From a checkpoint of a small transformer trained on Wikipedia: width 384, 7562 steps.
Each number is 128 + 24 x the weight over its row's rms, rounded and kept within 0 to 255. Layers, rows and columns count from 0. The size above them is the row's rms in percent of the matrix's.

# layer 5 MLP gate, 1024x384, rms 0.0787, rows 8-16, columns 128-255
size [ 98 101 103  98  96  97 110 103 113]
[[103 121 154 122 116  94 179 123  81 129 156  80 123 168 126  92 194 139 122 158 134 144 112 121 118 112  98 138  93 137 143 125 122 151  99 145 151 136 101 163 146 128 152 120 118 142 102 102 124  96  80 111 135 137 117 121 139 102 139 117 117 106 159 166 129 164 119 141 155 105 107 129  81 160 144 138 160  58 170 134 166  97 109 138 150 129 144 140 171  82 164 121 129  97 103 121 167 142 133  91 123 151 147 126 133  99 143  93 102 133 140 115 149 141 139 126 129 170 117  68 104 100 154 148 118 138  73 123]
 [111 143 146 125 113 137 134 114 138 104 143 100 165 120 135  48 142 122 134 142  96 120 139 121 125 146 129 125 118 133 143 132 103 103 113 155 113 110 133 139 107 127 110 128  92 165 119 163 169 139 135 101  98  90 119 148 120 182 164 149 130 116 156 125 131 128 112 107 167 128 152 115 136 116 117 123 136 102 109 180 147 132 142 148 116  98 140 115 169  90  98 141 137  95 150  98 115 138 122 119  95 140 123 138 118 109 112 119 142 147 127 149 116 114 120 139  90 121 114 126 130 138 140 131 123 146 125 151]
 [134 134 189 125 159 117  92 103 153  63  87 121 117 119 116 133  71 142 123 145 156 136 128 131 141 110 124 113 154 150 123 104 140 129 102 156 131 149 133 155 152  77  57 138 153 113 112 146 153 166 137 143 148 109 149 133 113 135 124 137 115 122 185 106 144 157 123 137  88  88 132 151 112 119 139  73 113 147 167 140 163 118 110 118 137 157 155 165 155 129 134  92 163 114 108 115 111 131 129 105 146 131 116 134  88 137 160 154 141 123  94 139 123 156 137 119 117 129  67 108 107  81 146 133 134 134 112 115]
 [130 166 121 131 132 113 143 180  99 177 138 146 110  92 119 125  33 163 112 138 117 138 130 161 140 101 109 129 125 177 160 143 130  98  92 167 158 117 140 147 110 169 125 153 114 149 141 109 157 105 123 129 153 132 158 139 106 114 109 117 158  96 110 119  95 134 156 110 123 140 159 112 102 161 153  92 138 114 127 109 117  94 137 135 152 115 131  91 128 144 158 134 116 114 141 121 129  98 159 120 146 129 104 121  68  87 118  99 114 102  97 158  97 105 132 108 114 149 143 130 140 127 144 106  86 136 102 109]
 [166 130 129 152 143 122 127 106 121 125 106 153 186 132 115 158 145 101 120  95  98 155 123 132 113 165 134 155  89 126 108 146 131  90 153 150 137 124 145 103 156  96 118 149 135 148 105 112  76 117 135 128 110 166 134 140 124 127 159 123 163 177  97 137 147 186 131 134 130 120 142 136 132  85 106 167 162 133 156  95 112 147 169 120 121  94 141 168  92  99  84 172 154 101 102 127 167  89  95 148 129 101 117  94 124 148 104 144 118 144  85 112 135 156 127 175 104 160 149 133 169 142 135 118 122 175  98 146]
 [155 132 158 125 115  95 166 111 157 112  99 186 131 118  70 130 149  93 125 148 159 143 141 129  93 146 118 140 144 112  97 137  96 139 202 119 141  99 127 153 185 160 162 117 124 146 144  82 152 169 128 111 111 136 133  85  96  98 115 120  67 174 110 173 150 175 139 106 156 133 158 177 154 181 113 124 174 134 149 118 149 141  99 157 137 122 152 143 114 111  83 120  78 145 105 119 129 137 169 162 133 115 136 139 138 129 138 156 136  69 109  86 171 110 125 121 119 121 141 135 138 119 136 156 144 112 136 158]
 [113 134 158 112 139 129 139  97 166 126 106 125 114 106 105 123 179 110 100 140 155 124 103 156 124 124 157 103 145 118 124 112 151 108  87 188 159 116  99 127 139 112 109 150 136 106 141 100 113 150 131 107 136  97 130 124  90 134  90 131 116 201  96  86 132 143 155 113 145  98 144 116 145  97 131 114 149 113 155  61 141 100 147 105 123 102 162 151 120 103 137 124 149 115 119 126 101 106 169 130 115 158 170  98 161 101 117  95 153 119  95 156 120 114 115  96  87 149 106 121 144 148 186 162 149 109 176 151]
 [134 114 167 102 114 159 165 186 152 141  79 149 140 135 149 111 155 115 108 146 157 154 126 149  96 158 130 129 148 113  93 119  92 151 110 142 110 112  90 119 119 137  93 129 134 139 114 121 137 119 147  84 129 116 103  96 153 146 166 103 143 112 106 151  95 149 128  99 145 104  84 127 101  97 169 147 110 115 118 152 154 114 148 118 132 142 129 108 122  87 133 145 111 142  99 174 105 108 144 147  99  96 127 144 136 110 138 110 116 134 135 135 124 133 134 102 131 132 136 132 142  96 130 150 169 148 118 110]
 [108 121 158 163 151 139 125 166 130 111 149 142 114  99 135 147 151 116 118 127 148  92 145 138 156 128 148 114 153 117 179 161  87 114 151 147 109 135 116 141  91  89 172 133 162 159 101  94 146 136 146 109  94 106 117 104 122 124  91 135 142 120 149 103  77 114 138 134 142 113  74  81 100 113  97 117 106 123 127  98 105 151 141 141 111 128 141 131  92 131  99 136 128 126  63 143 123 143 164 118  98  91 104 141 174 113  99 134 157 102 101 164 132 143 128 149 141 188 122 131  77 128 149 148 126 139 130 125]]
# layer 5 MLP up, 1024x384, rms 0.0804, rows 8-15, columns 128-255
size [103 102 104 100 105  94 107  96]
[[113 108 109 132 142 117 141 182 162  97 173 138 124 114 158 137  99 166 138 144 134 140 114 161 122 119 122 153 134 146 144 164 111 128  97 112 120 115 139 123 128 146 151 103 179 115 134 141 134 143 126 121 134 130 157 106 154 165 165  91 130  84 104 119 156  94 143 105 115 113 141 110 141 106 114 123 127 131 142 109 125 121 140 133 157 144 137 116  83 133 147 165 175 125  78 135 139 124  96 119 165 128 129 123 173 123  96 116 134 130 100 151 180 118 137 103 128 147  82 126 126 175  97 137 144 134 153 145]
 [123 117 102 107 139 157 163 158 166 128 136 132 180 109 130 142 148 110 118 198 157 122 160 113 119 124 149 100 165 141 131 145 133 128  95 167 139 122 120  72 158 109 138 123  91 137 112  97 116 109 131 150  88  80  71 147 159 146 122  78 126 109 161 106  92 104  92 117 110  96 150 159 118 119 107 145 124  99  93 127 118 155 108 113 146  98 128  71 133 140 119 151 150 111  99 133 114 142 154 169 162 181 121 127 127 150 136 122 119 179 119 142 125 154 146 161 117 124 110 131 130 154 118 144 131 142 147  96]
 [119 131 141 123 123  84 173 122 131 147 138 157 161 102 169 120 140 110 133 100 174 127 154 122 136 139 141 198 132 148 101 107 117  99 102 150 144 148 133  96 189 121 137 155 130 151 114 118 121 118 142 146  91 159 136 106 158 119 111 118 113 134 111 169 110 111 139 122 141  92  68 136 111 102  76 131  98 158 102 109 122 107 164 119 122 103 123 159 106 148 134 115  98 124 132 154 120 117 117 139 110 113 156 155 118 178 146 128 141 129 131 145 134 138 151 143 107  83 152 125 165 127  97 158 107 158  72 113]
 [103 135 102  86 106 118 125  83 109 139 111 111 116 114 103 126 115 115 103 156 127 192 185 103 123 164 152  78 145 156 181 131 107 134 120 125 120 142 143 164 160 179 156 127 148 104 118 133 142  89 143 121 167 114 109 130 143  95 146 112 110 147 136 164 158 151 135 121 133 118 124 141  96 131 120 148 118 127 163 157 182 172  76 150 130 141 148 168 111 105 127 148 110 100 161 107 131 161 123 127 107 130 115 174 140 109 118 143 150 128 105 119 130 117  89 134 138 143 124 122  77 101  82 137 152 124 166 151]
 [123 114 101 114 124 140 145  86 140 140 163 108 145 140 146 111 156 128 116 156  87 132 119 120  89 136 123 133 142 124 110 125 122 135 138 126  93 108 211 152 149 155 126 177 136 147 127 147 151 125 117  92 129 135 148 130 103 142  88  91 140 132 158 177 184 107 143  93 126 147 136 125 122 155 104 179 158 162 149 132 141 104 153 109 138 144 176 178 138 126 139 181 162 107 117 104 163 113 112 136 151 102 138 128 176 132 138 133 103 132 103 178 133 128 128 143 123 152 146 126 133 131 139 151 123 145  79 128]
 [119 115 133 144 116 159 157  76 148 150 118  95 129 150 104 113 107  88 113  85 155  98 134 129 154 127 152  83 127 131  85 137 125 148 138 162  96  99 133 120 139 176 142  96 110 131 124  72  84 149 146 142 137 134 169 103 133 118 123 125 146 115 127 146 160 118 124 120 125 146 142 105 135 148 145 131 155 133 131 139 119 125 114 173  80 132 119 106 131 107 101 148 115 166 130 131 140 105 122 100 143 138 161 131 125 128  96 125 186 151 146 113 129 148 105 119 122  75 169  93  80 136 153 167 167 146  82 133]
 [165 140 159 117 107 148 131 122 130  88 124  96 133 107 116 124 156  91 166 118 120 129 127 109 119 178 122 145 135 185 131 147 135 124 107 123 142 163 131 111 121 133 116 129  99 119 115  95 110 129 157  97  92 122 142 113 119 145 134 117 135 133 118  80  94 116 126 144 132  75 131 113 145 131 128 108 116  99 127  87  97 136 138 137  93 105 154  89 124 148 138 147  70 118 154 118 115 172 124 103 118 167 114 123 161 122 130  84 155 119 145 103 125  89 136 129  99 173 131 162  90  96 142 151 156 113 128 135]
 [122 132 136 102 101 135 108  99 125 122 159 171 159 126 171 141  80  85 128 130 138 131 126 123  88 111 129 147 126 118 163 113 103 102 116  92 179 129 151 142 122 155 106 132 124 168 116 101 101  93 135 111 115 151 154 121 126 139  96 175 115 159 140 148 132 117 147 127  88 100 112 137 128 154 130 140 114 101 114 114 118 125 138 174 142 133 161 152  95 142 142 120 129 135 139 120  89 100 101 138 118 110 115 156 129 122  89 103 135 145 129 134 157 129 127 102 112  99 158 140 143 107 158 121 130 120 154 133]]
# layer 5 MLP down (transposed), 1024x384, rms 0.076, rows 8-15, columns 128-255
size [ 93 101 103  98 102  97  99 103]
[[ 94 165 159  87  90 102 119 138  89 166 122  98 144 133 121 148 134 112 141 149 164 132 251  80 108 162 152  98 107 112 125 127 119 128 149 114 117 132 136 103 128 127  90 118 119 134  56 112 113 116 138 109 120 110 116 149  96  97  86 126 111 137 111 160  87 154 162 126 116 155 106 138 168 124 154  92 125 142 150 140 140 167 123 120 136 120 150 141 158  88 105 130 141 107 155 112 153  95  98 159 111 101 127  85 151 139 121 103 140 131 136 110 109 126 135 155 144 132 141 126 115 128 148 135 121 114 119 128]
 [107 106 109 140 137 167 172 127  89  89 161 146 129 143 116  98 135 121 125 102 105 114  96 134 117 144 127 129 165 124 124  63 112 127 158 161 122 132 148 104 125 116 151 132  97 182 159  92 128 127 125 129 112 136 142 118 109 145 129 142 132 102 133  80 112 122 125 105 125 134 114  96 153  54 120 128 135  87 121 145  97 127 162 160 118 148 117 127 150 132 145 148 141 112 152 133 113 151 169  88 167 164 126 134 150  94 155 138 167 108 142 132 142 115 135 122 172 108 173  88 123 127 113 139 105 120 154 173]
 [110 157 143 134 100 177 135 129 111 140  80 125 141 140 148 120 116 123 143 143 107 102 116  97 121 128 146 123 112 109 139 142 133 156 136 140 144  90 129 115 104 133 122 110 148  72 109 134 138 130 131 164 121 126 160 132 116 115 113 146  83 127  84  95 113 128 128 142 142 140 177 151 132 111 173 104 156 107 129 119  76  97 128  99 116 142 154 110 123 125 121 153 123 128  87 125 116 144 135 119 131 143 113 167 128 101  80 103 106 145 119 141 140 111 153  95  94 122 145 113 123 130 153 137 170 110 144 146]
 [101 109 138 175  94 130 106 114 114 121 121 113  73 113 136 143 128 176 150 133 157 153 147 161 155 124 152  83 120 142 176 141 122 116 102 110 144 135 164 144 143  96 132  99 112  73 115  96 131  85 111 134 120 109  87 138 158 107 114 119 149 132 120 127 115 120  98  91 147 139 129 139 111 133 122 164  87 129 152 126 132 123 154 129 108 126 136 142 126 168 101 139 130  94 124 166 112 124 145  92 147  95 125 155  86 113  80 136 140 125 131 147  97 122 146 143 134 158 114 129  64 114 134 173 145 137  90  96]
 [149  99 126 121 127 136 181 111 112 149 154 124 158 116 114 101 158 113 125 133 138 115 138 121 103 101 102 135 157 134 118 118 144 119 116 108 134  92 140 121 156 157 118 163 135 116 155  87 113 100 150 112 132 125  89 106 124  90  92 112 181 154 133 130 137 130  91  68  98 134 124 130 105 109 115 172 150  92 166 123 110 123 140 165 116 114  99  99  99 116 118 132 141 109 106  98 170 136 162 158  77 131  76  88 109 128 170  79  81 129 140 164 196 121 117 128 155 125 129 137 121 101 110 143 132 148 150 122]
 [110 121 121 141 118 107 131 136 133 163 163 120 167 144  73 124 123 112 131 172 103 112 115 146 132 156 110 170 150 123 103 115 128 106 121 132 140 153 140 152 153  83 142  97 139 139 102 134 138 159 134 137 108 114  73 110  68 158 107 111 113 159 168  93 142 174 172  91 136  96 125 107 104 111 120 124 129 122 193 122  88 139 108 160 123 131 165 127 137 140 123  90 150 118 123  97 126 120 132 146 187 149 104  91  99 184 156  98 100  99 117 114 133 124 118 137 158 120 137 121 113  92 101 117  85 106 123  98]
 [111 133 174 117  97 148 126  69 108 122 144 128  97 112 116 129 120 116 135 111 113 114  31 138 170 145 159 137 152 104 138 196 123 109  95 139 151 118 122  79 152 128  72 165 152 174  85  98 111 103 106 168 144 127 175 118 107 108 110 147  99 114 154 112 143 141 156  86 139 117 102 136 147 127 117 134 129  97 162 117 174 154 114 107  88 149 137 151 125 127 137 140 123 116 143 121 137 136 133 165  72 123 130 101 157 129 121 123 131 145 122 149 165 147 116 113  89 107 134 137 152 125 120 173 124 112 167  80]
 [109 126 116 126 114  94 111 101 175 139 121 135  96 156 116 105 133 132 145 109 149 116 149 104  97 126 117 130 156 150 155 113 113 121 112 123 129 127 141 151 163 119 108 120  72 105 136 148 165 117 130 117 106 170 179 120 142  92 154 159 130 124 120 143 133 146 162 118 135 151 171 127 143 112 134 121 156 126 163 114 172 112 177 119 137 114 138 136  97 141 109 119 145 104  82  84 110 154 159 107 115 131 119 119  67 126 135 125 125  77 106 129  74 179 125 155 151 163 167 150 111 126 122  64 129  83 126 131]]